Weights of a small GPT-style language model, trained from scratch on English Wikipedia: 6.85M parameters, tied embeddings.
Each number is 50 + 10 x the weight over its row's rms, rounded and kept within 0 to 99. Layers, rows and columns count from 0. The size before them is the row's rms in percent of the matrix's.

# layer 14 attention value, 160x160, rms 0.0506, rows 0-159, columns 80-119
096:48 53 50 54 52 42 50 34 58 56 35 69 49 58 61 59 43 49 62 34 56 47 57 62 49 41 64 46 43 45 56 59 39 61 61 50 52 24 35 58
106:32 59 66 40 20 41 39 49 59 41 50 50 55 45 64 50 40 50 61 41 49 39 38 52 39 67 77 37 33 43 53 56 38 35 58 56 49 52 53 52
096:55 64 54 54 58 53 51 44 48 49 38 58 41 55 52 59 48 50 66 33 55 35 36 42 57 38 32 69 48 38 45 48 26 51 60 50 52 44 47 34
105:62 50 52 47 49 45 38 48 38 54 28 62 52 44 29 59 64 42 57 52 57 59 47 29 52 57 62 56 34 35 66 39 42 62 52 77 45 81 59 46
101:43 32 51 51 45 42 39 35 76 69 68 50 50 55 47 54 40 60 69 40 44 61 40 41 44 59 44 47 42 39 52 60 54 55 68 52 49 69 53 45
109:56 32 60 40 38 31 39 49 45 48 40 66 35 46 44 65 48 62 61 54 56 46 58 42 50 40 42 45 32 42 32 47 60 59 29 59 50 38 45 59
108:50 35 44 50 49 49 77 62 49 51 50 72 57 46 49 39 56 41 46 57 49 62 60 26 36 63 54 55 61 64 57 43 50 58 32 43 47 43 40 53
106:44 41 49 59 44 52 42 43 45 56 32 42 41 49 48 52 53 53 55 33 44 57 60 55 40 48 44 56 26 47 52 44 44 52 55 50 60 62 60 34
105:45 45 58 59 48 49 55 45 49 57 61 48 43 54 52 52 34 33 62 43 69 39 65 45 49 42 67 48 57 58 53 65 41 33 51 39 52 34 47 61
103:43 58 64 58 72 40 57 58 28 42 51 50 61 34 27 67 58 45 44 50 53 42 43 56 56 42 54 40 34 42 59 49 58 51 36 23 64 40 47 49
100:62 49 40 57 43 44 43 32 45 55 55 50 61 46 42 56 36 57 63 56 45 61 34 45 40 52 42 51 45 64 51 47 45 53 56 52 61 57 65 43
101:65 56 50 55 46 43 52 34 60 25 25 63 51 38 63 51 34 58 59 39 65 50 34 46 67 45 53 45 50 39 59 50 49 41 61 61 44 39 50 51
106:35 57 44 53 54 58 46 48 69 46 47 48 58 46 57 39 53 64 60 72 38 52 43 52 57 32 64 55 42 50 33 46 56 72 42 51 59 38 60 65
105:59 55 56 40 55 60 53 67 48 47 71 58 50 37 48 46 71 44 60 32 60 44 52 71 65 56 60 65 61 61 49 51 61 48 49 52 71 61 43 39
113:52 51 40 55 53 42 46 55 51 35 50 48 38 56 40 37 58 64 47 49 50 53 52 40 32 51 29 51 51 73 29 68 61 61 49 72 65 70 52 24
108:46 16 65 41 57 59 37 55 45 68 51 54 41 43 38 52 66 41 62 46 40 68 61 58 57 48 35 69 53 60 61 40 35 49 28 59 42 45 59 66
115:40 51 35 75 48 56 70 59 47 41 52 37 50 55 47 35 62 51 61 44 53 50 50 52 52 44 49 27 57 65 54 54 40 61 45 51 49 39 58 60
102:55 40 56 36 38 54 62 33 50 55 42 52 69 41 42 68 29 48 53 48 51 42 44 67 38 57 35 36 35 53 32 40 50 40 44 53 33 54 56 43
108:58 25 52 61 68 47 62 63 55 59 46 63 37 53 61 53 56 54 43 53 43 53 52 47 59 47 59 52 38 61 56 44 38 57 37 42 54 57 53 64
105:32 35 48 47 47 47 49 45 46 36 37 46 40 47 48 54 55 43 62 50 52 40 24 55 50 78 31 55 39 51 44 77 65 55 60 46 43 41 55 50
100:42 55 55 35 34 58 41 37 28 43 52 49 56 44 56 67 59 48 58 49 52 49 30 40 45 40 70 53 54 72 33 58 48 45 54 60 45 43 48 28
099:48 57 51 63 55 46 28 36 51 35 68 53 42 52 36 33 42 40 48 49 58 43 54 56 52 43 52 49 39 51 24 43 55 64 47 63 43 52 43 44
102:51 65 37 50 43 54 47 59 26 58 55 58 52 56 53 55 49 59 47 54 64 50 51 39 47 60 48 34 49 47 41 50 64 64 35 47 56 41 53 39
110:32 50 38 52 57 24 42 45 34 55 60 48 50 52 68 29 35 52 42 50 22 32 51 32 54 53 51 50 58 50 61 56 53 56 36 23 50 50 55 51
105:42 45 46 61 55 50 47 40 52 48 24 47 60 61 40 53 25 37 49 66 42 44 56 38 58 60 65 52 61 36 77 31 40 39 53 41 43 37 47 51
100:40 31 52 59 60 53 47 39 49 49 54 69 58 54 54 44 32 53 51 46 52 52 64 58 65 40 37 46 52 52 50 68 55 50 46 61 61 47 61 38
102:61 62 46 55 54 52 46 48 62 63 47 65 48 66 55 42 53 59 57 51 54 62 50 44 56 39 31 49 33 45 50 76 54 63 42 58 51 22 59 71
104:47 36 63 56 34 42 43 49 35 59 48 62 55 66 42 40 61 65 61 49 58 51 60 69 64 47 60 40 43 54 67 45 48 51 39 54 45 47 57 44
103:51 33 47 64 50 55 51 53 47 68 36 38 58 43 40 45 43 61 60 32 50 65 58 43 50 53 57 36 61 42 39 42 71 62 58 52 46 49 57 28
101:52 39 53 44 51 51 41 43 57 50 47 54 60 63 49 48 44 51 40 68 33 53 61 59 44 58 49 59 42 55 52 78 46 65 45 62 53 58 63 55
109:34 49 65 59 50 33 49 54 66 48 53 29 74 47 37 43 46 47 51 42 46 36 37 33 31 49 43 56 45 60 61 63 77 57 56 48 59 47 67 32
107:61 46 44 58 49 53 69 43 40 67 54 62 54 70 53 56 54 45 35 61 61 51 54 54 44 46 38 49 61 37 56 67 46 41 58 30 69 60 57 48
105:42 61 58 49 54 40 59 38 56 35 56 44 34 50 32 45 57 35 47 60 39 76 30 67 62 60 43 38 51 56 49 42 50 63 60 49 55 49 41 55
100:41 47 46 55 45 42 48 57 49 69 51 46 47 49 62 48 60 53 56 57 48 42 58 45 51 48 49 48 38 46 49 71 41 49 56 19 51 43 43 64
103:45 49 35 37 67 38 47 51 61 58 57 50 52 45 56 52 62 72 26 48 42 46 61 53 54 49 55 50 50 47 47 47 69 35 37 38 43 55 51 44
094:30 37 45 59 43 55 48 38 62 57 66 50 49 47 56 52 48 51 47 43 46 49 47 46 49 44 57 69 64 53 53 49 57 49 48 58 32 49 55 38
095:49 45 63 54 45 39 53 53 55 44 41 32 58 57 59 42 48 62 53 55 58 45 42 53 47 56 48 48 37 31 68 59 51 58 46 66 38 46 41 54
103:50 48 44 82 42 36 52 57 59 49 59 49 47 52 60 52 45 54 48 50 40 50 63 62 26 52 42 55 54 52 43 54 57 46 65 26 47 73 43 41
108:42 57 40 32 57 34 37 39 67 37 59 49 56 55 46 54 44 52 47 55 64 43 58 52 55 42 50 37 48 46 58 47 52 60 41 59 56 51 60 38
107:47 35 57 60 51 50 53 58 53 49 40 54 47 50 56 30 47 51 65 64 52 46 45 43 49 70 47 59 72 50 55 54 48 53 46 45 52 45 45 60
104:45 50 46 54 62 61 44 59 40 54 58 58 31 50 50 50 41 46 58 59 62 38 48 44 40 33 50 66 64 49 59 64 40 56 51 57 50 51 54 58
104:46 47 40 27 40 46 42 46 66 39 60 52 31 65 63 57 43 49 56 34 31 45 45 37 51 39 39 49 47 61 45 54 60 59 50 41 54 33 49 48
089:43 49 55 43 60 37 50 50 60 39 65 57 60 48 43 47 53 52 33 41 58 49 66 46 58 54 53 60 33 42 66 43 54 46 57 52 63 46 56 59
096:44 49 58 59 46 58 51 29 54 49 55 50 45 45 42 53 38 51 64 60 65 38 62 45 57 58 68 47 63 48 36 56 61 36 39 43 45 37 54 65
098:52 47 47 24 54 37 47 58 67 45 60 48 39 65 60 56 53 43 52 46 34 75 46 54 44 63 43 40 44 49 68 58 36 47 39 46 60 45 59 32
101:52 67 37 63 63 50 69 54 50 45 43 36 75 50 50 46 29 41 50 67 37 55 49 61 52 41 48 38 67 49 62 53 60 48 67 40 59 57 44 38
095:55 60 33 58 57 61 40 63 55 57 42 58 54 57 45 46 42 39 71 53 69 56 36 54 38 50 62 61 62 53 48 50 61 40 42 59 42 47 53 45
092:47 55 55 56 44 69 63 53 34 42 54 56 36 49 51 50 22 41 54 53 35 56 54 58 30 60 45 64 54 37 37 54 36 60 60 51 17 59 56 62
114:68 51 67 53 50 59 46 49 50 63 41 56 54 67 38 56 74 43 51 41 47 47 62 47 44 52 49 46 30 38 63 70 37 59 44 60 63 44 45 47
099:58 40 58 58 57 52 50 43 46 52 35 58 44 52 55 50 39 61 37 46 36 42 49 63 55 51 48 40 72 53 53 47 54 55 45 66 45 29 50 34
106:67 57 45 56 46 51 26 46 16 43 47 56 38 34 31 33 50 53 66 54 46 48 42 54 56 65 60 51 36 55 43 25 37 56 53 57 66 71 46 62
099:56 59 47 53 49 55 39 43 34 57 44 64 50 39 53 42 58 59 67 57 48 45 57 37 52 54 52 61 38 36 45 61 57 50 38 38 29 56 51 63
103:65 39 53 60 52 51 53 40 50 38 53 43 63 54 44 59 51 50 42 44 44 73 60 47 49 45 46 63 45 45 55 46 40 55 44 60 36 52 48 70
106:58 44 54 69 51 45 51 57 47 57 51 61 52 35 60 57 50 53 50 44 57 46 57 64 57 49 56 49 53 62 62 36 57 27 62 65 56 35 51 34
101:49 49 35 66 51 49 51 57 38 30 45 40 49 55 44 48 54 38 50 45 49 53 58 44 61 51 64 56 48 85 58 46 61 46 41 46 51 63 50 53
094:48 61 51 47 65 47 44 39 63 52 64 60 66 41 46 54 46 33 46 53 67 44 41 40 43 52 70 43 56 54 29 42 57 46 44 47 53 45 38 45
094:41 47 43 22 52 37 41 45 51 32 57 41 55 21 32 56 65 55 43 48 57 42 56 64 54 37 42 44 49 47 51 45 57 49 64 53 59 61 49 46
105:34 29 37 62 44 43 39 41 61 62 55 61 46 45 63 65 43 44 40 53 41 69 65 31 44 58 62 50 73 60 52 61 58 35 41 40 60 46 50 53
102:55 61 46 57 38 71 60 30 48 36 46 50 44 43 31 45 42 47 50 39 44 68 41 41 51 29 50 55 40 60 49 62 43 34 56 53 37 56 58 47
099:47 49 47 35 64 54 53 50 59 47 44 54 40 57 55 56 45 57 51 22 42 52 46 67 42 45 55 44 52 55 72 60 33 57 38 41 73 32 36 52
094:60 54 54 67 39 52 58 44 62 48 63 63 40 41 69 51 44 47 52 56 38 37 70 55 48 70 56 48 58 59 55 66 57 49 38 45 40 47 51 35
105:69 29 45 30 45 47 48 49 55 65 51 57 35 67 42 48 49 43 66 57 54 30 51 52 34 54 43 60 34 41 42 79 49 42 48 36 47 51 48 59
095:54 61 43 32 40 72 64 54 32 56 44 44 65 54 47 68 56 57 29 66 43 41 27 60 43 59 46 50 36 59 46 50 42 48 74 47 37 54 58 55
099:41 62 51 33 43 65 37 54 56 60 51 55 44 49 46 56 52 46 45 55 64 50 64 48 42 74 30 58 44 42 46 74 46 59 62 40 48 45 46 66
090:70 67 52 53 52 45 59 46 42 47 34 47 47 82 39 58 48 70 57 60 57 25 64 46 38 40 45 51 49 35 61 46 45 73 53 63 43 57 56 57
086:57 34 54 43 38 54 49 30 37 41 54 53 68 41 35 33 59 66 62 50 49 49 62 49 41 62 48 70 46 41 41 51 55 54 59 49 60 46 64 57
092:63 63 61 61 40 38 51 68 72 63 45 59 56 45 40 50 45 41 48 70 34 57 63 57 41 24 44 42 56 38 42 63 55 41 35 30 38 49 57 54
094:47 53 43 38 37 44 58 52 61 44 57 53 53 38 56 52 48 56 54 61 51 55 38 49 44 44 37 31 58 56 58 49 40 40 61 63 24 44 51 61
092:26 32 52 42 53 66 50 49 64 46 53 70 59 57 50 54 53 47 53 57 43 42 54 44 48 59 55 53 50 58 59 19 61 48 54 55 52 45 41 47
100:61 54 36 59 60 54 46 45 61 55 68 53 45 51 43 66 40 42 46 59 50 51 64 74 36 45 35 56 49 56 61 44 53 46 52 52 43 47 58 61
103:51 48 56 48 48 71 56 46 43 52 33 39 50 56 41 33 70 47 55 58 74 43 51 23 48 64 39 39 54 30 60 47 52 31 59 41 57 60 49 27
088:60 53 57 62 57 46 52 41 67 50 38 49 60 49 29 47 36 50 61 41 40 70 44 44 59 43 48 64 57 53 67 27 57 40 66 60 45 48 49 55
094:42 47 68 49 46 58 62 52 56 47 74 46 45 43 57 65 61 57 35 49 39 53 55 59 56 33 45 48 41 61 56 34 49 49 36 63 64 61 39 58
093:60 41 59 40 46 41 35 51 41 46 43 48 48 45 57 47 47 42 62 58 59 39 49 44 50 66 45 44 53 56 35 17 47 55 46 65 36 59 44 61
092:42 50 43 56 42 42 51 41 43 35 62 71 51 47 42 40 56 44 40 65 45 49 66 57 54 54 31 44 43 62 32 45 50 49 66 48 41 65 57 52
098:39 50 44 51 60 57 45 73 39 46 42 51 49 37 67 52 49 57 60 46 68 56 45 33 54 45 53 59 49 53 49 66 43 34 74 28 39 62 64 24
084:38 53 48 47 51 31 64 58 50 65 29 57 75 50 43 45 54 50 46 39 33 53 72 69 55 56 56 50 54 64 69 29 44 49 61 59 53 53 49 59
101:63 41 57 60 30 42 47 53 46 65 38 39 39 60 62 35 69 69 48 50 63 38 31 57 47 53 47 46 51 41 41 46 35 42 51 53 43 45 56 48
088:60 59 58 44 47 67 57 53 36 52 32 69 32 50 35 55 73 49 41 45 50 48 52 41 46 53 46 63 31 52 78 65 30 37 53 62 39 40 45 63
094:50 45 57 44 55 31 42 59 53 49 50 48 46 39 40 61 63 60 38 37 60 39 50 65 45 46 48 50 30 43 56 38 49 65 53 70 53 66 60 66
099:64 46 53 57 47 53 44 41 47 69 36 53 50 56 52 70 36 42 37 60 55 74 40 47 47 69 63 54 41 38 55 43 42 75 53 50 68 38 48 44
093:63 55 49 49 59 47 56 58 50 37 44 48 43 43 40 62 66 73 55 45 36 53 70 50 38 49 49 60 22 41 59 65 59 54 66 63 49 51 43 54
092:51 56 40 51 56 43 30 41 37 42 47 49 37 51 55 62 61 47 39 36 52 50 72 60 63 46 33 49 50 52 70 28 54 54 59 67 66 54 51 39
091:46 57 62 42 60 34 65 45 46 37 57 54 61 42 69 58 25 69 48 49 54 44 58 68 38 37 53 40 68 46 72 41 40 52 55 49 63 32 41 52
090:53 34 56 57 47 51 49 54 70 51 51 53 54 48 61 73 42 36 42 39 51 57 44 45 83 36 39 54 68 48 66 50 60 52 54 45 49 55 39 51
091:38 69 34 38 61 58 53 56 47 51 47 61 48 46 41 52 63 62 57 44 56 70 45 46 52 53 55 35 52 26 54 58 62 48 57 44 56 45 57 50
101:52 67 65 49 32 63 53 64 53 36 48 48 41 31 39 54 60 47 56 46 61 64 50 51 55 34 40 65 31 46 38 68 38 43 23 43 49 27 45 54
091:58 47 44 63 26 45 51 57 43 57 54 36 52 78 44 32 53 36 47 50 52 38 48 47 39 57 59 41 56 60 37 62 51 44 38 36 66 41 55 47
105:50 51 48 58 44 46 60 41 56 54 47 58 42 61 48 40 67 43 37 47 49 49 52 37 31 53 52 51 32 53 51 59 36 47 52 43 49 61 64 53
084:57 52 67 27 48 57 48 54 45 42 59 33 56 57 64 33 54 59 50 34 63 43 52 45 50 59 59 54 33 57 50 66 33 47 51 49 48 38 68 67
093:50 48 53 51 47 63 62 41 41 58 54 40 38 65 62 54 40 43 46 54 40 48 73 45 34 20 46 58 44 56 56 46 43 51 34 38 60 38 46 52
090:58 62 64 49 37 56 39 53 32 40 51 45 53 41 40 37 68 63 52 42 37 49 78 55 23 53 44 60 38 53 54 62 46 54 19 43 43 61 47 60
091:47 48 54 53 43 58 41 48 55 69 44 53 66 44 49 54 39 54 45 40 53 49 58 74 51 41 49 58 56 46 56 48 52 71 64 54 52 33 59 34
092:38 64 45 46 53 47 30 44 46 40 52 49 45 53 48 41 40 36 52 51 54 43 38 64 52 64 63 38 55 30 48 61 48 52 58 43 65 48 53 31
101:39 45 43 45 39 48 41 58 54 37 58 62 52 38 46 51 56 60 43 31 44 48 53 44 66 28 28 58 38 65 61 64 49 46 36 27 47 38 56 42
096:37 42 47 45 36 53 46 51 44 52 49 56 63 57 58 50 42 48 54 45 56 28 59 50 63 50 61 37 31 57 65 40 54 54 56 70 55 57 53 52
107:52 43 31 49 50 45 44 47 46 44 21 50 42 50 49 51 30 64 46 49 57 54 54 53 54 41 59 54 57 60 58 60 45 60 53 26 58 52 41 29
114:53 45 33 37 68 23 47 46 38 45 39 65 49 51 60 47 58 51 75 50 51 60 59 56 53 37 39 40 41 43 63 65 56 48 78 60 36 53 38 53
122:51 71 75 53 51 48 59 35 34 42 56 54 47 47 52 42 43 39 61 34 42 48 63 43 50 51 47 23 51 21 57 54 49 55 51 53 51 45 46 54
112:38 66 58 49 41 59 41 41 50 50 52 56 50 58 59 38 59 59 53 50 56 45 33 42 44 61 63 67 59 42 49 70 61 43 36 24 52 53 53 52
107:58 42 55 62 53 46 53 52 44 61 17 48 62 62 59 59 46 52 34 48 54 44 62 59 59 52 61 48 47 61 66 49 59 55 56 60 53 55 44 47
101:46 26 34 51 56 56 50 66 33 64 43 36 38 69 38 45 50 33 42 51 41 44 54 57 57 62 55 48 38 42 60 47 59 51 58 53 39 54 52 51
108:43 50 77 65 56 50 46 40 56 43 42 50 41 37 60 41 45 47 51 59 51 34 46 45 35 43 72 48 65 53 30 37 46 50 38 45 52 36 46 63
098:43 41 38 55 33 58 50 49 50 35 46 63 53 42 49 59 61 39 22 47 40 64 54 51 50 74 48 71 47 41 64 42 54 50 46 64 34 50 48 48
109:54 62 51 51 44 52 47 49 37 57 50 70 48 43 58 56 60 42 56 36 53 40 43 49 54 57 37 73 29 55 60 58 41 40 66 50 44 59 68 23
108:50 44 58 48 72 51 51 47 45 46 55 45 43 50 54 47 48 47 41 55 63 34 39 67 56 66 50 51 32 52 49 63 60 62 45 43 71 56 54 18
105:52 57 46 34 56 58 46 69 57 45 54 55 51 59 43 53 63 31 61 59 18 56 50 41 38 56 63 39 47 38 63 47 50 52 57 60 41 47 70 61
102:29 40 31 53 35 60 49 52 36 39 26 50 51 50 37 59 47 55 45 47 51 76 51 59 58 62 49 46 53 55 66 49 58 36 53 35 58 61 50 49
105:45 53 55 43 68 53 58 62 49 59 72 44 44 55 54 58 55 58 57 38 34 57 43 41 50 45 57 38 48 49 67 42 52 51 49 61 50 37 46 50
103:52 57 49 49 47 55 57 48 54 48 51 54 54 62 58 38 49 35 64 54 37 28 39 66 50 57 61 32 48 63 56 54 52 44 55 66 42 47 72 50
107:60 60 71 59 45 62 53 49 32 37 46 30 58 46 43 55 39 58 50 42 44 54 48 56 52 59 46 27 68 49 45 39 63 55 77 50 53 58 55 62
116:77 62 43 61 58 50 50 56 69 44 56 66 56 48 37 45 57 55 44 53 51 65 57 46 37 67 43 60 52 44 38 48 61 57 54 42 30 66 63 57
095:39 56 34 48 57 43 49 54 61 57 60 55 49 49 56 55 59 63 58 50 66 43 37 45 51 48 60 67 32 24 63 52 60 52 47 37 61 44 44 58
101:39 64 58 57 60 50 39 64 41 53 71 57 40 61 44 39 41 58 64 47 40 39 53 48 63 65 43 35 43 47 56 42 61 38 69 43 36 38 51 44
109:35 46 67 41 46 65 38 48 24 55 59 53 58 60 65 64 54 35 52 46 36 50 68 60 65 55 59 47 39 34 49 37 57 34 54 52 47 64 49 47
107:58 57 63 64 46 59 49 68 40 53 35 56 60 41 30 59 58 52 36 50 39 56 51 49 45 47 62 53 64 44 55 37 49 45 41 49 41 35 39 56
113:53 39 45 45 55 57 51 60 43 58 53 48 43 42 42 50 58 47 56 37 49 57 37 51 36 64 51 51 42 66 64 49 54 32 62 59 41 52 67 54
102:44 64 55 47 62 59 64 57 48 52 69 51 56 48 44 48 48 46 59 40 49 64 62 45 63 68 52 45 44 49 58 40 58 38 40 45 48 54 56 44
100:49 49 34 47 53 44 42 69 38 63 35 45 32 55 52 43 54 54 45 39 35 42 48 37 44 58 39 56 48 37 56 50 50 37 53 62 50 51 50 49
107:56 46 49 53 46 34 47 46 58 53 26 62 46 61 60 40 46 51 53 37 62 30 39 40 63 62 32 49 39 42 63 55 61 40 41 46 26 45 62 44
100:42 70 48 48 43 60 42 49 50 58 52 48 58 56 39 60 50 47 32 60 51 51 47 49 39 54 46 43 51 70 37 53 72 65 36 46 53 64 33 52
108:60 51 50 64 53 57 46 36 44 44 52 48 60 54 56 54 55 52 29 67 49 70 66 51 43 51 76 67 58 46 48 19 54 66 32 36 54 42 34 41
103:58 42 31 60 54 53 51 59 49 45 41 42 43 34 54 41 61 34 39 63 35 43 56 67 41 46 36 52 53 54 51 54 56 50 45 47 58 41 56 50
112:49 43 45 48 44 51 56 42 65 37 56 58 52 37 47 33 45 51 55 47 57 51 65 52 42 60 41 33 59 41 58 46 28 30 54 48 45 57 46 59
110:50 56 35 57 49 50 42 47 65 34 72 45 63 41 40 57 53 34 50 62 62 46 56 52 57 37 52 51 61 53 42 46 63 32 47 59 47 54 68 55
112:48 49 70 62 22 69 56 47 47 50 47 42 56 38 32 56 55 48 31 33 56 40 53 27 46 41 56 50 59 60 38 34 46 62 55 63 49 59 36 54
097:54 44 44 45 49 62 38 44 49 36 44 53 43 51 58 37 56 57 41 63 58 38 59 39 51 39 76 54 44 56 39 75 47 41 49 48 56 47 45 41
114:46 55 60 50 41 47 57 32 39 49 56 58 49 56 51 38 40 38 56 45 60 53 58 44 66 42 39 56 51 48 48 24 34 46 50 46 40 55 58 70
095:47 49 39 42 59 64 44 58 65 52 76 42 47 51 44 53 51 63 35 36 52 28 49 21 51 43 37 31 43 43 54 67 70 78 67 42 41 37 54 45
094:52 40 46 58 56 54 56 31 57 71 45 49 58 45 51 40 57 42 49 33 54 78 43 46 65 67 44 49 67 70 46 56 59 43 55 45 47 30 53 35
092:46 47 65 56 69 31 46 72 34 77 45 47 21 43 51 55 57 65 53 32 43 48 50 59 43 35 32 50 44 36 65 44 53 37 28 73 57 51 58 48
092:63 41 66 58 48 36 45 53 33 46 30 45 49 51 53 58 40 57 36 47 33 58 44 53 57 37 45 52 59 38 60 48 50 54 46 50 70 42 46 25
092:56 45 49 53 38 46 37 49 40 48 59 54 39 57 26 74 48 39 57 52 46 42 58 65 42 57 43 60 44 55 47 40 42 44 43 66 51 56 58 30
092:53 68 58 37 44 54 42 44 40 34 54 50 44 40 61 48 50 47 60 72 62 68 51 36 41 37 48 27 67 46 41 44 59 42 51 52 38 46 38 51
092:46 55 55 73 59 58 48 53 53 66 49 49 54 45 50 54 52 39 44 49 50 53 47 24 48 47 30 65 56 45 45 46 38 52 48 49 56 39 45 53
103:45 54 50 49 46 44 57 52 77 49 47 47 44 43 56 30 51 45 53 58 53 40 45 40 53 51 64 39 51 56 57 52 32 62 32 45 48 43 76 61
089:60 67 41 32 35 45 48 43 55 45 57 49 46 38 28 39 41 48 62 46 47 29 54 57 51 49 72 61 42 66 64 48 48 48 48 54 51 53 50 55
092:41 56 40 47 47 51 54 42 60 39 52 60 40 50 40 34 42 53 56 57 57 40 70 71 53 38 44 60 57 46 65 64 68 58 44 45 65 71 51 50
091:51 50 59 52 46 49 60 59 56 47 58 61 31 46 59 50 61 39 65 52 58 46 44 72 44 62 43 60 41 46 46 50 61 38 39 45 23 52 61 61
097:41 61 37 43 33 46 62 48 35 37 53 58 48 64 40 38 53 40 44 46 49 26 43 69 58 44 47 67 38 54 56 61 49 38 54 61 50 53 70 55
097:60 41 49 66 50 50 43 43 44 33 31 55 46 52 71 28 56 27 51 44 56 61 39 48 41 61 61 46 49 56 53 46 36 58 41 46 59 60 53 71
090:59 41 52 36 34 56 51 51 44 56 52 54 36 53 49 61 54 62 54 42 63 42 55 51 48 44 39 44 60 58 55 64 48 48 48 57 53 42 58 53
098:60 74 23 51 49 42 50 57 30 57 25 60 54 43 48 38 45 68 50 54 40 53 44 58 55 43 42 48 30 50 47 54 39 51 39 52 65 84 58 46
094:50 43 54 50 66 51 51 46 60 52 49 63 47 62 50 57 53 43 36 41 61 49 54 50 52 40 52 69 52 50 57 57 46 62 44 32 37 44 38 50
097:56 72 51 58 43 45 49 39 53 35 46 42 57 44 61 44 52 50 43 47 32 40 69 52 54 54 48 51 38 41 53 60 56 46 66 61 58 65 66 72
101:52 44 38 68 46 55 50 50 60 63 36 45 54 70 46 49 58 42 69 50 33 48 45 68 27 57 49 47 24 52 61 72 52 45 42 58 42 68 54 56
093:57 50 57 36 39 38 54 50 60 70 50 43 35 37 52 49 47 53 41 65 59 51 57 54 50 47 45 57 41 44 55 53 40 28 61 56 58 57 60 63
093:33 54 55 54 40 47 37 53 58 52 68 56 50 50 61 59 56 35 45 61 42 27 46 66 67 59 46 71 56 53 38 53 57 31 60 49 29 56 51 47
094:46 59 39 61 56 59 61 43 20 22 43 55 53 55 48 43 50 70 50 50 46 60 53 50 43 47 58 36 44 42 46 61 59 59 48 43 68 39 32 63
089:62 43 46 68 43 48 49 70 48 42 53 55 47 44 57 46 36 44 53 62 36 34 52 59 47 47 46 66 44 52 66 60 42 56 25 42 56 59 66 38
081:53 48 51 42 51 38 41 55 32 69 39 59 47 45 57 46 55 41 30 45 55 47 51 52 51 55 38 68 37 42 62 41 48 23 42 41 52 45 58 48
097:48 41 53 58 50 49 50 62 55 70 50 40 57 45 27 50 50 70 60 41 62 40 29 51 60 48 55 45 47 49 58 74 65 60 45 40 56 42 48 39
096:55 66 44 62 36 49 52 28 37 46 34 49 54 54 38 45 36 52 47 40 57 42 38 49 54 53 59 47 54 28 47 37 40 52 47 45 39 68 75 52
095:59 63 35 49 41 45 65 40 57 41 63 64 54 53 45 42 59 61 46 61 53 41 46 36 53 47 49 47 65 57 46 62 38 50 47 46 57 09 37 30
098:47 76 52 58 39 43 42 62 55 45 47 56 51 53 37 48 51 48 51 53 41 42 60 81 71 40 41 43 43 51 53 38 43 50 45 55 49 53 43 68
089:50 69 24 28 44 38 44 51 39 45 51 52 42 46 47 60 56 51 74 39 58 45 40 55 39 66 60 65 44 36 34 48 66 45 53 43 60 48 56 39
094:50 37 47 56 44 46 47 47 47 60 44 38 39 46 49 54 56 51 38 39 45 62 40 49 53 61 79 37 45 64 49 34 43 41 62 53 66 55 54 49
083:37 51 38 47 50 48 45 50 42 57 59 60 61 47 36 71 57 34 45 38 58 48 54 33 57 42 58 44 34 50 60 48 74 50 56 53 40 69 40 44
106:22 54 45 49 36 55 61 41 44 52 53 56 53 47 39 47 57 52 51 41 66 45 41 41 57 59 64 39 44 60 47 36 45 45 39 44 45 64 55 59
099:45 47 70 72 47 61 49 49 49 48 51 43 53 57 80 31 40 44 54 56 50 33 47 54 57 49 50 57 51 39 54 51 55 38 46 31 47 53 46 52